Each number is 128 + 24 x the weight over the matrix's rms, rounded and kept within 0 to 255. Layers, rows and columns count from 0. Numbers have three digits each.

# up: layer 6 MLP up, 2304x768, rms 0.0351, rows 2041-2220, columns 448-479
# down: layer 6 MLP down (transposed), 2304x768, rms 0.0301, rows 2041-2220, columns 448-479
up2041:125141156109150110153117140142104128137175113134118140116110108144108131140075154126116146106121
down2041:129072171112109093090117115138156139151134140152139088120175163140091113119156106152144080067148
up2042:138165138092118115120135143100115117096080118108171118105087162120131115126149138125111121106149
down2042:109153112163123109153153124115122142109108115134169096127138132145145103118152113100185142153081
up2043:116123128138141171118153125132150125115075144098129132139113105178148150145162108123096134153104
down2043:090111109113106122154129113136084138124089186128123184099190125141120086111107099112148158124107
up2044:169113106153115140136113162165149121138099084168145160142076121141085088125149145173152162176183
down2044:113097142122070113125118092137109101139104128185148134178132148121154125136126114106133115120113
up2045:145075143138154136129147177145141109101145124154103104114130101146099134147118143114119119107133
down2045:120111149094136116176110123151132165110127132125137169171136140183121105116135096126163133135138
up2046:078136179144113149114098161144103137136118151111125154144133129136128140144118110132129120167154
down2046:125189130084168139144098108135150152098153120116141093114121121077157109134130121141165086110131
up2047:124078152129133138151101132117173134116162130113127117144138116158159099111120130122098116132178
down2047:158145157111083125132124134167136096122134134152113120147121116158066070170129139133147177115111
up2048:074129145196125130128111160131135147171154162117143098081079119163096136143123138141090147140110
down2048:129111151141162108115066086171144113165081142111169085134107091128116110123151136140119106081112
up2049:145143131125132169112095162112073107158136090130127117130109089160123145131128121147153172152133
down2049:100110117115156139114115118131141106146127169147131151151168119119132131150151103109126148123143
up2050:107113141117100113120088170170139133143162152131136125119139150135156097147143164133106106130145
down2050:127108139115155085129113126152162146123168196151117107156116112118117086119152122142117130146135
up2051:140114134117119114122086131125127076146117125122126110113085118099092121110121148154122155128143
down2051:119122134136114048115140151110132138066107118126137145113121134100111135158101113161122139192107
up2052:141094169103137134143136175099131140096148120128138094118117062149147115129136147121106149151129
down2052:135157173169127073107113107121074118104090138157113129173129072109082092114167129148138147103107
up2053:138147122146122144132086123105088100162125152127149156114178137114119125122106159132124122173158
down2053:081119134114105103131142132123113146142132118129133120119170124143147163129171133129141126148140
up2054:115155137131140135130129151133138096121169145116143156101089111108123148106111117134103122139086
down2054:110108086103131158095107159148107103145145112119134105143126125107133143107148151108122119117115
up2055:108146092155133158115146153169098143124132126125139131140120122140119123109126128106110092180177
down2055:142127113131172129145153125130106148105114133164124108184136158138116194128133113106151101130127
up2056:178105182162129165215136126137073168121092183121121104111164152134153103156089110123128102126134
down2056:144138140140130136141172125112140137110086171128129132117141110143136107110126178128117107102118
up2057:111122131104124131100094110137135097139198115096119126113112143120127105080110135170143138142122
down2057:119141139135112133101096154076110124089102190106155093097096162152127144126152085124153107153151
up2058:111134168116136149134095101177126099154121149122162123106158144141145130155133171111126163100154
down2058:160137142159123138130107122155131132149141129145114131056140119124091117110100103123089109114137
up2059:081117137162115148146107095170170142138144108093135105114138096168107111086155149130143118130147
down2059:068115126138112161145146189153082142156096142108176135138143120137143120108083133105105125101149
up2060:150172121165132093119113132130167114148127168142161138128071082116123111144151161095122152141136
down2060:105135107114122088154141136108134102091149098185124133158143136145127157116155158137109097138138
up2061:167119105118133188213124112117123109097121133132105094130072120125128137085157146160119150171124
down2061:125134109125108119103131098125128129127110142149164151154119120097112172116104117149106126124133
up2062:147130100136130135138113126142102135137140146133123154143098099090122079133128128144106143127134
down2062:161138122074116148186105138095109151142107089114130133121109157121153134114138151088140113148134
up2063:152117107147138136125053136159127071068131139059086152099138130121132118104189126186127102143137
down2063:110138076091159141136139109093162138128110122155148151097147111115149118169147158165081171136146
up2064:167114112148136077114076128117114123178117152124108112121094137186094129136141092146135097122102
down2064:179147130143128146152120166103137135195144112127176132102143177152067155132123149140131154155070
up2065:078118093109119127139095136134123134130137106119109150105133142117152115174110157164103104120159
down2065:120133144148103145107144171110124137129086153130171139107082133155169125108137129084107115160151
up2066:131084137120138116120126108157108114130108131133081147145121135138129190131113125164102123104154
down2066:126179090109124139140111119153102122163112145140121120146139091122136073141134146159172109132161
up2067:139116116158093112109124138150165133083124138095087136133093118109131154125113094157132109157153
down2067:125107138096133164158156145147089130099122164152147120129134114139142116133119146164118105118156
up2068:096106140096097143129116142151064151128163122117176157114186131161132137160129119186094118071134
down2068:145132078111125115093140117116136089073132169145157141139127128103148147122161140099150148121133
up2069:105138116100106103107084157124129090130171132088136114087132133091141122078142122173088121103135
down2069:147102136129118167141110115139140132156085152155086134116109120126091118173128087184114149145126
up2070:144148156117103102107143125132085081096130105135137160133104123117129142105142123131159110081151
down2070:085162110104153147132175151155143155114127144181110118117176109137129166105105118159166132139157
up2071:159128121139125146152128136141107142129134136127134129140111134146145110130128137127138128143140
down2071:119095141151086140156085152134106123125138142076162152060102123143125109090155129153120143135117
up2072:115138117126139137142154157161126121142139116118126120118104148161134145101167120159177153131140
down2072:127167113146173121155154118139140120130167137124134144079119156107132133119128131094122072118158
up2073:161138102103129129191140148134129125149145149165123130113124105163107091103175135107170129129154
down2073:162087154120138136133130129152107142074110094155105127131139116126143136097100125116160140147123
up2074:107137094098102190140108117146129098140142168122135133128120142062153131110150118153132177145148
down2074:119094139142123139118121153096155130102136131122111119086173132143136126110138114135117131121117
up2075:107114136107146135108107183124135141157132129110129148120081112098159163132180132124161139176131
down2075:115120094099172142144113164136164164145111105078164126108068139130091145102182130142137069169149
up2076:118119151139104092152120109137120165094139126122127084143114103141135098138103144167143112151148
down2076:163155120113163165089104100162148153130124106107122110114108114132142136170145117123097120165119
up2077:114128163128130154154146159143145133131180132089141133100117108134087163115133118179147168169183
down2077:142116142152078106151108151107153133135107122126128112112146124088125107130123154157128123133111
up2078:105127134142146165126116144154114089153114142110136115131123121104122149119103149128084130123165
down2078:135102137092128102178106126147141164118144135118106137096125116174152123141087115133158102126140
up2079:144131135135133149133146161112118145126149120017130115097128139183106122092113158154149126154164
down2079:105168116112132136137137094118146133126099123188161186168142103116145132141116123088101120143102
up2080:143143107104122157130113144151138146128105124132109144112152142130142162097153170123058109133089
down2080:132112104140118175148120118148182112143122151101122107118123158086149149106118124179117123101088
up2081:158084117160098149132146113134099081090095134126141145132144108116137119128128120114131143113097
down2081:137117078136144124145189099138136164099142103144110133101080153137097115110098162148165132094103
up2082:145162131093135148192088125121119151059123123124155147131134175119146099123115163134141101134127
down2082:112112160138104128152077145146171120126152123117087105100117120130097140117109136154142156137093
up2083:145131126170161174110099116131123151122151138110086112118107139190139143090151145147065156191169
down2083:146165138167239120108160136134128146132136073139085132101136134150101201137184146181132119117111
up2084:109084147132122149155092141107065128121108142151176161127129125108132152146131095147080159086112
down2084:130094116110128136108129138141147140124146130161119125139160172148137096135111105119143126093132
up2085:114166108133139112114119161101116085105137149148108124125132137144144154101166128125061132136115
down2085:109126141172144128107144164103143094103148160143139111121124082130129126073130108122111118109083
up2086:128177131133105126100141114141098118152157146090126108118138165156118125069120101156096161166137
down2086:194136172111099119160144123107061096191132107168086140108153112143159096125114148167130132147098
up2087:123155163154132131171151109126175105094143090112130166109099141114099120132144132089138135128151
down2087:105166157122127120121088088160095113117136110080073114091141146101127129140144116089139143138144
up2088:117115117112113136141093164135110091118093136115166151100120116158096109151106109123150097166124
down2088:092098173155145120122104128160133151156142116120170142147101126128128146101136157138131144118181
up2089:186177109124115142125103119119111109118117172133163128095139107149136081166169140151131096147135
down2089:105145146070166134088151103131122172169102140120114169084123184159114145154137105141143133166160
up2090:104125122137129133115159131128112124128149144130101153149103130106142141167123085169128119128153
down2090:122168101135183108169083091177128104116145159128095162103079084080048133135094144141157117121090
up2091:111150134141146114108108147106096100119160153098136123026175123153113150125139150075124130149130
down2091:143089122130082183131141109149145173099104089165179169202067127130100128118128067125137105109120
up2092:155145198120118138184155134144094136142134147110111091130124142158179120123124142146108115099154
down2092:121113081132130115115134119115149123166122128135105100129113119156080109146153148112143114138098
up2093:111103121124118145149082160122130122116157142122150145132116136151096140147085108139137078151154
down2093:123140137153127098132137106136092147114132084106095142113103147129114160134166151081151135095109
up2094:150176112089138152137110116119117145142104134148125128104138081116123139077122128118143150151102
down2094:073105109114098094131167143142164112134126107129129112133144110117090101159120140170123148115117
up2095:130104097162120143118144165134100096111107135122122112113102093107121093093125131137085155122090
down2095:113160165137140115196168094131135128154139173118133153115129162100103134117149082141134064153117
up2096:136121125122109135147161190133078117097130140116165128131181095076141115147137143171090109102125
down2096:108134145100139119139142082139138119137127152129147150138132137116120104150118102047137118121166
up2097:146151138146132156162155121148108130132143134142151098125159108122098091163141121160127168127102
down2097:117171150085137123113092140135153147111180148152154100101120155123155109106097148177146149132106
up2098:155139151160084100123133131119097119095134150136144139096148122149148161133123150126121124149133
down2098:148127134048085136108123093087145128161136147108112136113112143125145096116116155138103143090114
up2099:133118189126101123133158124104109143157116126115097126119074166163114117147126132142123085136185
down2099:154116149070114160124137092135167097141100157126141119132116077138163123138160147118155098110140
up2100:119116115125088123118116129156141091105176109116172120136117141131107123141082158097102166140121
down2100:118168124153131143115113093136137150131132154130145141097159111146139147117167106099151127154112
up2101:148112133096131142174123119116109115162083135141131108130155157132099132088124157127147102112156
down2101:073196152127127136164151059119114059107107112122149138058138133114129142069133068084132105109191
up2102:102114117141117160145135194134094141135104085123114126143113108158104126135127120103103194146133
down2102:148101118126118114126140150114144134136111112115133145119145153119088162132141130111142143108152
up2103:120137152115097131120130141110149148115166117128119127105159138089146140164114154158134134100133
down2103:130136177144129120168144121165112135093100143134162130092150138150133152102147132135112121151151
up2104:140120113145108111145103134124106141141132126174185129126144110140099106155176121141099101129091
down2104:126105148159145150118136147139083108142104128106134110077139131141134130122134106085130084145130
up2105:143123144138100132130099143131106139127117169138118135127148132098117121159123129117112091136136
down2105:097099154136150146132155113121119156134080057142137139144139091125118117109111086161134123145121
up2106:134146105146130133136093092154086093109158098134162158117129157172112168142140103129100143137126
down2106:134132140113084134102153139115142136161139146176152127116140154103067074175082141126135101102100
up2107:118124130132119109110098145093081150144095138138105121101123130132161122143177158131055106136121
down2107:156116143109171128139145147145112155153059151162152135109112152115092118138154157129151140142170
up2108:136083129099116164126128128106109143103137108081153149120097153208138127165121144148159067123087
down2108:107114141184138152109156134115145091148109110131141124039108099114114111138114113091134141121137
up2109:111132142152140127151114114125104108126141156149165192113146138101147098164134113144141130129103
down2109:104117153115136111122145176105148119158119103120157108083161109126167172113091156126105116134150
up2110:120139098158121120141112160137113145124154153123116139113103124137114147095102123172118192129120
down2110:116122129136138107128136147120076105141164105138127117169136087135141138106119116135125090111136
up2111:148155135097127122152122117102121152110137128065145121125147145174088129144139115158101132115138
down2111:126133170135129139094171141171126088149130140199125161153136097084147132124147141146104104112141
up2112:126144119149132161165141175128115117135125131141177156129126159153076147114109132143111110153146
down2112:135159106139129148133136104171108111139117135212145123135151171088148133145126116119161120119114
up2113:152131138136147127127098114143136118101116137144121125058103073123102136100098134113132143184146
down2113:113149151111086129178125144150151126156143161115114151131105139145138097124136135152116141134105
up2114:100082166126088106138142097105130118122158181096149124132124095116132115099120141123123118140130
down2114:121105135158116128136133180149143133143130095169127133130100155104136101092152121162161115137122
up2115:136155106145125135139103147161118125117150153122134130116107072156145120123107139128125172089100
down2115:099127122172089151143128156129149116154128165068168129114102083134148122132149121154142180112075
up2116:124135146141107136097101115127134131116106110165177136148121122135094089108109105135125115130134
down2116:125099146130138138142138138130082131079115145209099132126122137110135135149131166095072124169122
up2117:131138180118110135140144152101105137107151112136118078152132122147098091114120119159127139121140
down2117:143113132131130114096086113160123120150090142204081141182154121140132109074114110156156125123108
up2118:148159155100095087110100136139136154068207100144141160126123120152085197080098180126096122160142
down2118:141129173138174119130101128105156144153125100116062121103098117133065170071148153117176153122131
up2119:140116118139117123153112197118125123112158155134119119142131102135117130135125191165096128122106
down2119:130140142106105104141125125135107159118141143128164132184138151136117132091113137111181099123141
up2120:128139122128119093098124088129146102113105137114167106078144114139163163121102162110126093091151
down2120:099070125123125149158085107153181145150159117140123116189124124150121084123139085157153136124118
up2121:134172143103117092155125112145111146079146118090116096131054154134164126169126141104150146127130
down2121:126167131148123168137132111111126118109048135123147115123128135170126155114107130130135140159116
up2122:129093126123097153118128138133125116093151128137099129124119156086144177143163160129081118158095
down2122:153129102153111158091126107081112104117078089127146154138115142162107110153148070109138125137145
up2123:128131150120132143158105128134131121124121076126166131089137153139107131154135117115133181157161
down2123:146086161148076109079120162124132113138114112185110162116102089130154139146147115103103153124114
up2124:144134115127152125165137120113138094070127096105161177114098083086172134130189165130151135088083
down2124:121110132142140141105136117099091136112147120125109109072147156137152107123124150109141169191127
up2125:170109138124151120140111122073174094119090124125127130124137118153145116135144105153107125153124
down2125:120119113136157151137105114112099140169134075117157118120115126165122128108136088110133118115146
up2126:131159106103129111111133155119152097133169074133131124133124146151113126141170108117107140130114
down2126:171118117131144107121122158145127139122154108130103134125104147126154127081130122151075117154104
up2127:127136144168103161106148162123100122114097105128171125133119115114097166127109152101150125090179
down2127:119121124156154153138129107101122146151101111147076161145129132116146137143128152102143120125077
up2128:161127079122121069123142134152109156128157110075178132133113091101038107112094146127081158159120
down2128:106137145140102080143118134115124116137121137203144144173134158118188128144125136118197080152167
up2129:117149115142132080136140116156176129142120127116171114113135141077116133129152125111148163191125
down2129:172121152138134152117172121125140163111119124115134139106174197113114121132108108124162101164157
up2130:154135086162132138122109162144157158159146149135147100107117127153132150123142157151081155167132
down2130:114127140137165118129136088151106129136154128146136139147160160097106138117158136090156160084090
up2131:167170161147122142161160123120071158141105086141102141115125139150145125107164121128082143151110
down2131:127129104100114143119149133122157130106086142124142139109108141125155129152119134161133167104097
up2132:125148172150117103170112158139145093109107127126110137073084062185163115151150137151129157111083
down2132:111083085122146123112141099119209124144120068162137114180147146127122118139139148139094074135153
up2133:112084129128132127143128094164156080071075111132107117111123097146109178137153147109133146135141
down2133:133142111052137144131161134119099164102128119157133131108124117125171161115092120131107108174124
up2134:095116129107093169101094164096116122144119160138123090130139118123113102130145119118124079108142
down2134:118130159152090118114144105115152108164101098146125136178128183112101121129091095154169107141104
up2135:129144118097113109156094132148104136165134163137117140118115171112135156118143155102115105150115
down2135:176123167098123137063111141090133087111100132139154126135142128120162150131182112121170161127104
up2136:126116114130158142115080136149109123129177130065113109096107121142147155105128117128099142173141
down2136:114180135139171118164151141197152113115124099154189125097129124108162138164126140091143132139112
up2137:132125107167155138115140138138110125107140141106126130135126093136130151149161121130126126170115
down2137:126141137158158130093116132144075154151141169132157081104133127151137139151145094112108092106132
up2138:090099130154097111112122142110108114144142154089086145133148150087147144127161158120125093118106
down2138:132159107085161165139166132138114140091149131101119181198107117112181109098130139118153122167166
up2139:145121114146102190156122151139105129116158190119165143138112128087126149127150111115153144135138
down2139:103144106123130159152126104155142097137165103130131168136159103128075127128141126126151146128186
up2140:168121134135144163121100127128061160073138148143178122110123176139139133156140155133161142105159
down2140:136093121144121121118128146106160084094113130141135111125133139120154149116166094152112113154105
up2141:154123122130115140136130161116113123090105138148146119097130102129123080079108119153114143175115
down2141:155153137126114128111130161157095112084110145133166169144147160110155096139156158093110101114139
up2142:111137108103119136138126153118074136150170090121102098103111148146139122118123077128075131166121
down2142:146120158108123127118101124124160121106152097130142144082109123098114135081120117093126158125125
up2143:086129189136129105131131130089142158110162133104130155134175095164144101163145136122101148125096
down2143:148112119154187063171124159110080158124129180125093117082117115136117113085145138120143151119097
up2144:136108158108148072168125144155124144086139122106119141122090129147078134124081134120119119116144
down2144:137149102185119166122166130103157099179093140132156105113146102101112118086114136135155091119121
up2145:120125098155110135135142145129119096104128128079147135103149103153115087103122176157168111102128
down2145:120101118138122166154149124125136100099110121162120118126143117088152118084141171102136091114089
up2146:144055171194123168116143227066146078087135182118107153126120131131082143143136147097131189137182
down2146:121108133120166127137124131125134118126115136151127127196133133127136156123130136122119142131124
up2147:127130176158110146162116165134130109161149132066123162103108149134163114102100135115124126119127
down2147:156117131125142189148115126093132121096107102130114160065111099132156140137115111139109113187157
up2148:161094140125087109112159120114129123136104126126151126121089126139093133097140100140140098162137
down2148:173138121130107126129121136138170134106134107088159122088150123104159114147143105139132095127124
up2149:125165144137129141124174123142146098143110161129156120131129111143132094138184149151083125143141
down2149:117104111159157099142153171169134119120132101161107139102165130164127125114128141135124093133128
up2150:096128194177117123141132160131075120112117081114120110134188105145152116152137116184128092172135
down2150:154145084141115114146103122150141131098138116106113151083132125149122071148158137131136113103148
up2151:155128109138125177129111121172089136119151143094112142109133160126133111136140151160150100116122
down2151:103132093109103132139123181102146112126115109114164096112131115134151123134095106072126163140078
up2152:103125130119136142082111141139132117146096135081126113076099142077149152117117159157070120145154
down2152:124103161129093149129139133126146113081122167147134143160077157073098076160134126142113132112108
up2153:115147180104135155129106108142130097125140161092116136133106140158092127116146144092117128173132
down2153:117134141158110071134134139122122122140133130176162148106137135111157132140107139133133121136101
up2154:152105159140155137122132127148128117131126157113153113125112135123087110140134126095119117142145
down2154:097152127128099145067126136097168164130126171117161110196132118142165145103160129137171165121098
up2155:126149085098125184148097209131131111078136147135135114119077097144136147141148155124141194153071
down2155:118124134178135152123145108164144092163101184137109175132128143122097089128099133097144115100122
up2156:183082122137149125179113166118090115103145127122168114136121087107090139147076189106112103162108
down2156:112136119119120131187157101148177182102088098124106118054082110088117112119111076168137140112184
up2157:101128135135138154126138152130106121139127123125118173162115121151129138141153095153119133139142
down2157:112157126154161060131113147146142158103129129116136129117064142066141090127086129127133115116111
up2158:127115156129114146141133098116128149147145149103105121114108138142164105165176127156111140159169
down2158:128124147136217150132149058083119190093146112098111140056134144143104151108089184078122098099076
up2159:143143122121161157099146158124136107123116163139111157111088148096153156122150137143120127115089
down2159:152142118099166141142145134076151103113107155124115179103120111140082106116119151158098124166131
up2160:172136144105148113116070150089110121131083109130149097138138146217140125088120204128063106108132
down2160:099109126139166073109115151136132149092139106097096112066131116101078142122133175149112115136149
up2161:136153126098102134161144149156117132085135138121149143112136107128141135124141203166094166072161
down2161:095162111111164183125163106134091121144111128118113108094110173149157135152106122132106145115089
up2162:120119136146108129166131100140124093134127102150147123126161120112106168141112100173109097114158
down2162:130142068114127157120150139120129137103179144121124109110090122160151161144102115121162173170129
up2163:133131149144124155175127166173109108097123098078155112108127100158073159097120134104136138133122
down2163:144131106150172120100130125129164157137142145109118107099131149120133131150144098132168136094158
up2164:136140174123116161156108121134106125137130129125144097126135106167082095160166102159118118156156
down2164:138121090125142116111090114123129121148122158121068133127142122108101137175079138123138114166125
up2165:127122133125136147127132116124117131135112173134180085130129141170069128128123117135133109170136
down2165:178143099084147131132130139110068140138169103148107096120150130179139128151090131124144072126142
up2166:108141137158144124124123123104090122126103127134115097139125118133087107135115165100114141187110
down2166:139129099164161131117153093151149082138110130162152142113123087089144124125123128142105112107171
up2167:139138152104142175154133106140101142117128166111122153112138104104139125151120153093138121121143
down2167:132137112139124137059157172142149062130117147147172078127161138141131138126123124100116118111151
up2168:115117141145053146131138126115113099093099169127147109111108052117106132104130102157111127146101
down2168:125151128147128108179120116203157145146117117161094083141142111126153136148109132100155124122132
up2169:105137130100102113139119119101141109105093106151104146145089144148147123123125163122106135135140
down2169:146151103135099113132086126160108138157142138188115110134118156107076129122089109177112124151106
up2170:142133186125121147179091119149123130151114157134120174123113128164137111154171114132094159094120
down2170:152121121131172104116105131130136154120104084132151131114097164144114123172139057131168178140108
up2171:174153140166119141106123093123100126111185115152105146141116132120166143120160122138117155145148
down2171:125170140132107153148159162130097165129100163111151115143128163111109116149128109145144084127103
up2172:153134152103115134111119113144126117128160157130121137133145165114119143095154135139123115178105
down2172:108115126113171153127114155134130125137147134148136120133130131125132163101132093152079096137153
up2173:117158105180134146140107136100130107128092158150156115127113102128103132090121111142130173124150
down2173:129091139099080097113077107114138128059207100121097133075125124091127141085140137148134154165129
up2174:120098114151112122113113172108125116113178113135100169117128140180116123144138122157116118131154
down2174:154098123093117119124120147135095126104118169127179131148098128141135137145123144129116134137152
up2175:090059108122109134143189191106093091124165125155138099118114153100145122068125111171041123105120
down2175:190103130123105109126149131066151126121091121115150149153119123108124103121107150147111125116154
up2176:106125126112154131149103154110114130132161162110156105136201129210139133148143137131132128111139
down2176:150114160159135129126130125125157087170140147129146152131127142127099146109105150141087134145111
up2177:121123155111075160133140163107157109120104137107142107116115150111137142076160108105163117147119
down2177:106116120125142117148117141109129148104158118122119136173129125131160167101129114131106146129121
up2178:124116130152078142128109121126092117119145180107135141117100065146112147168121152124105169124141
down2178:161133085131110122110123076124107147153132155082138158091151182100121111160149151125142136112129
up2179:122135153095061123168151140171121107138108130117131118100135117116162131162130170131103130137102
down2179:134089131105137122122103129144120104213144143117177113077099126154149113101120159116142095167107
up2180:135128093152109154117090112141141102123108121156158130136106123157111151181177143116147144126112
down2180:135148137132113121126103134131095130151124165151124119098138120117168104124111119147103146124142
up2181:103152214175131132115148116129138161132150127141129160114122126126113116096154123166117125139137
down2181:119116135079114121118134104156140122094092156176152142116128082097160035149119157141126119151149
up2182:136128143094125100169113138105129152152107129127113178133105092108129107135112137129174107131125
down2182:114128108144140151097142131146113129091162144119160107088157152100142106103133126133091136106150
up2183:135116113106139168114105164135131117128098120136150124075142123142102102128132177172118144148101
down2183:156178128143154127162138115141136149108126109098167103121146127179100124141147111164103129102137
up2184:165110125171138148109109153155126134142159132110186102110125152147153135107126116126167203163142
down2184:120148171080111147139121161104130128087169147137106108140095141146130105120119135151110091141132
up2185:164143136162128162189135152156154115161070087126128149134101124105101137132164145141146093087123
down2185:132142118130112138126108115127105171132155134149130132140111158117133142139148085126127124156163
up2186:144151123142095131141162102147080137122111149100130083094097132130152135109128129127116119145101
down2186:149117133153161088162108150200130125135102096127120112132162139110109144118156112165115136168103
up2187:132152155159153118155132155147122146142111115153124133108118153108125137150087132138156070167115
down2187:140163125125137193136105143138106166159123123159141062098133180127167123102139159115123150128146
up2188:133110123116111107127155113144127142130140106088122147134068113120119152100152112155116150117127
down2188:154079130154139138102189125161118110122150161168119116078125140178165168101143166121123104126144
up2189:155127118108115120134128157131120144101103142131124138113079160130123145121162153131107093113142
down2189:154136101083114104136128126102191098138114104092174118105112090132140102133149102151155129157131
up2190:132110116128036123135106148122150112137119140128121124120117141122171118165101138148155098103113
down2190:153101137134179114122140151092112104124078136074129100091119100141119121106144163113074115097157
up2191:113140114141125122200132164153068141143128119136114162131100119123124121126124113158147108127141
down2191:117165113128138122117150116148111141114109164145118149123181130090126130099067167155107115124116
up2192:107101145138108093122140124101135095138114132109122136118084115123163141084117112103177115145136
down2192:080136158172134127144132138134163096116104125124102153117170128172176149112156120148130139150156
up2193:087125144135116114156102110161130134147125153147126111117117129106117136138103138148123109103135
down2193:128112084112148149161110173099135150124104112133116175100104128144093144138132110135162147170144
up2194:095159118109110118163108140116142124098144115126137122099132057115094091097105077141114189108177
down2194:100110106144117128142128083171125154132125175128097141127079143155110153130168133102120090126109
up2195:119158175114128116129120138100100151148111129114136117120101112135108146152145075174132162100134
down2195:121124114123136113154122123141143142134118145135135134107111118145141118164119108142138133155141
up2196:099106146137124145131096119154137161118114123087137143109120163149115102109144106118128129121134
down2196:140120133074156118145137129157144131129120137145165155081149104169140102144088116099120094150154
up2197:077120096120136133136113132156103120141134113130145135134106128186131139114194133122131130119199
down2197:096142177125118136114145158110132085121080146122154128108089140099147122196097122119123142168130
up2198:117122161111115129117118135135105118107112141129158170135150137169107134162122124134133115181135
down2198:118128149094153114120133132109152133119137153104134151107148111131171125101142110140130114125136
up2199:108111151144098126168142149111135092040123099152147157109115129129117155192128132138131152093145
down2199:128171169106138113116092108198139130169102144115137136144114116132128150137133086093141116148077
up2200:195126101195148175132135204156143121060125146098111157125100129118137138145120141118111133124104
down2200:129059136133130134131127145093132107106146155129116144137155118130125131127098160117124109138142
up2201:121128157071083174144142113127127133150104186120161091135115109138115150100100157146155098103145
down2201:100158123134115122167120094120120131113152108139139118136097150160137145125129140114164108133126
up2202:146134120126151155160123130170107125120128134158137138153127117142101110169157147165122142150102
down2202:108175132122079136138121115141107094131106098163104113189155143117143091124112120119180121168107
up2203:148136149162157103131173096143116135135146133068118130072105113118116105059165157130087139136173
down2203:137118088131126125115146111109164135144154090154095101130117107134153155141132159141099124183158
up2204:129100145139094073092123133149104084140129107134121147108101139113117143118147089121130078121165
down2204:149128144125158171121165134132096152149118155115109110063081099095133128108104121160123110106148
up2205:156131127136153111109107154136103159119118162139141106140138136148151164094136112148098151121106
down2205:114107143130113135103142113100153106136143103125119145138135129135120200111113131092138095173117
up2206:113134152141132138102109092126091146085137067118146120125114133157136153124163122170139107148147
down2206:147141133116135112179124205159126116112161153122123153153125109119109136152102095144075128132127
up2207:172102164129110137097143131112142092119138108127142120136146119108152150082116154148114168114128
down2207:123107143135117143114117132142131141128142133104127127200119106133114117126141126104156121130136
up2208:118115109141139144137118151147126149122149125135117112126122130146132145143121128162113167142137
down2208:162096105125109140097160074121114115120123122086117122117115137103079138140113161118123123122120
up2209:127078118147105094138116126096117168067107134122111151123100042125162137111125175190159134122103
down2209:175177128131118165137093126096133083106123110118114155107100156142117133099131107140079119111126
up2210:128133097148140098130121114122094151118097140117111113128126116145154110131168151171115141113127
down2210:116098143126120117137117137108127141142106121150124127166181143110137117108157118128135162156122
up2211:096144130092113156122126121113123113138124132123111111114124104186154123103148156181150125108129
down2211:142135137152162132130163118143145099100155111165158142126154173111133114130126133155127112118139
up2212:154143151107113127108127143149118128184092138109130114139106119137126099170123107112136104102130
down2212:138102076109112113151143134107146145090142144142147146100128122103121154122158165144135134142156
up2213:100127175155045155169095166156157135113082139175139138130121126113112122159114147106117119158101
down2213:167192132099195108167130079133097135132126127067121157087116126153100148119161100125109126122109
up2214:047080110139154143104130175170151089128184139121116129113139144137090167135145143108127146161134
down2214:151117126146114130130151146120148119129094068114131077125132194132138110142143145164177102142173
up2215:121133135106144148106120132095105105121126179168183147121157138123121136133195145105116147147092
down2215:147136130129117096133088102153137143136126119095158144143119081154100136114088078107173141170173
up2216:161107129115121120164080107137125088119117148135189102149110112109070107168139121122114144129168
down2216:126091080148103170125101131127120146125109120157161141149163164172122121172135065166129143121159
up2217:142153154142138120147131131134130179144116157125095128118148137205107117134154125155110110124129
down2217:124146107143131125104100125167157121131112136141122167190101147137150117113120123107110146154142
up2218:152142145172101129180062113149109172152125145112133125138105126142136145109166129122126153155162
down2218:118114072119111115131166110178089133106118105151100127135162082106123139123112121148169126136112
up2219:087136105132126107143110144168132119079142091064096125137092138159135131151127141179081123134109
down2219:120079087122156125145152130138147107169075117154137135088123149093136125116125149085151138120137
up2220:125134107125130126150101142112112152140126138125140131102089105179107169072117156124093110156114
down2220:134124160110112133098153137073162132127125131177135103113111143132153181132162111129115156083101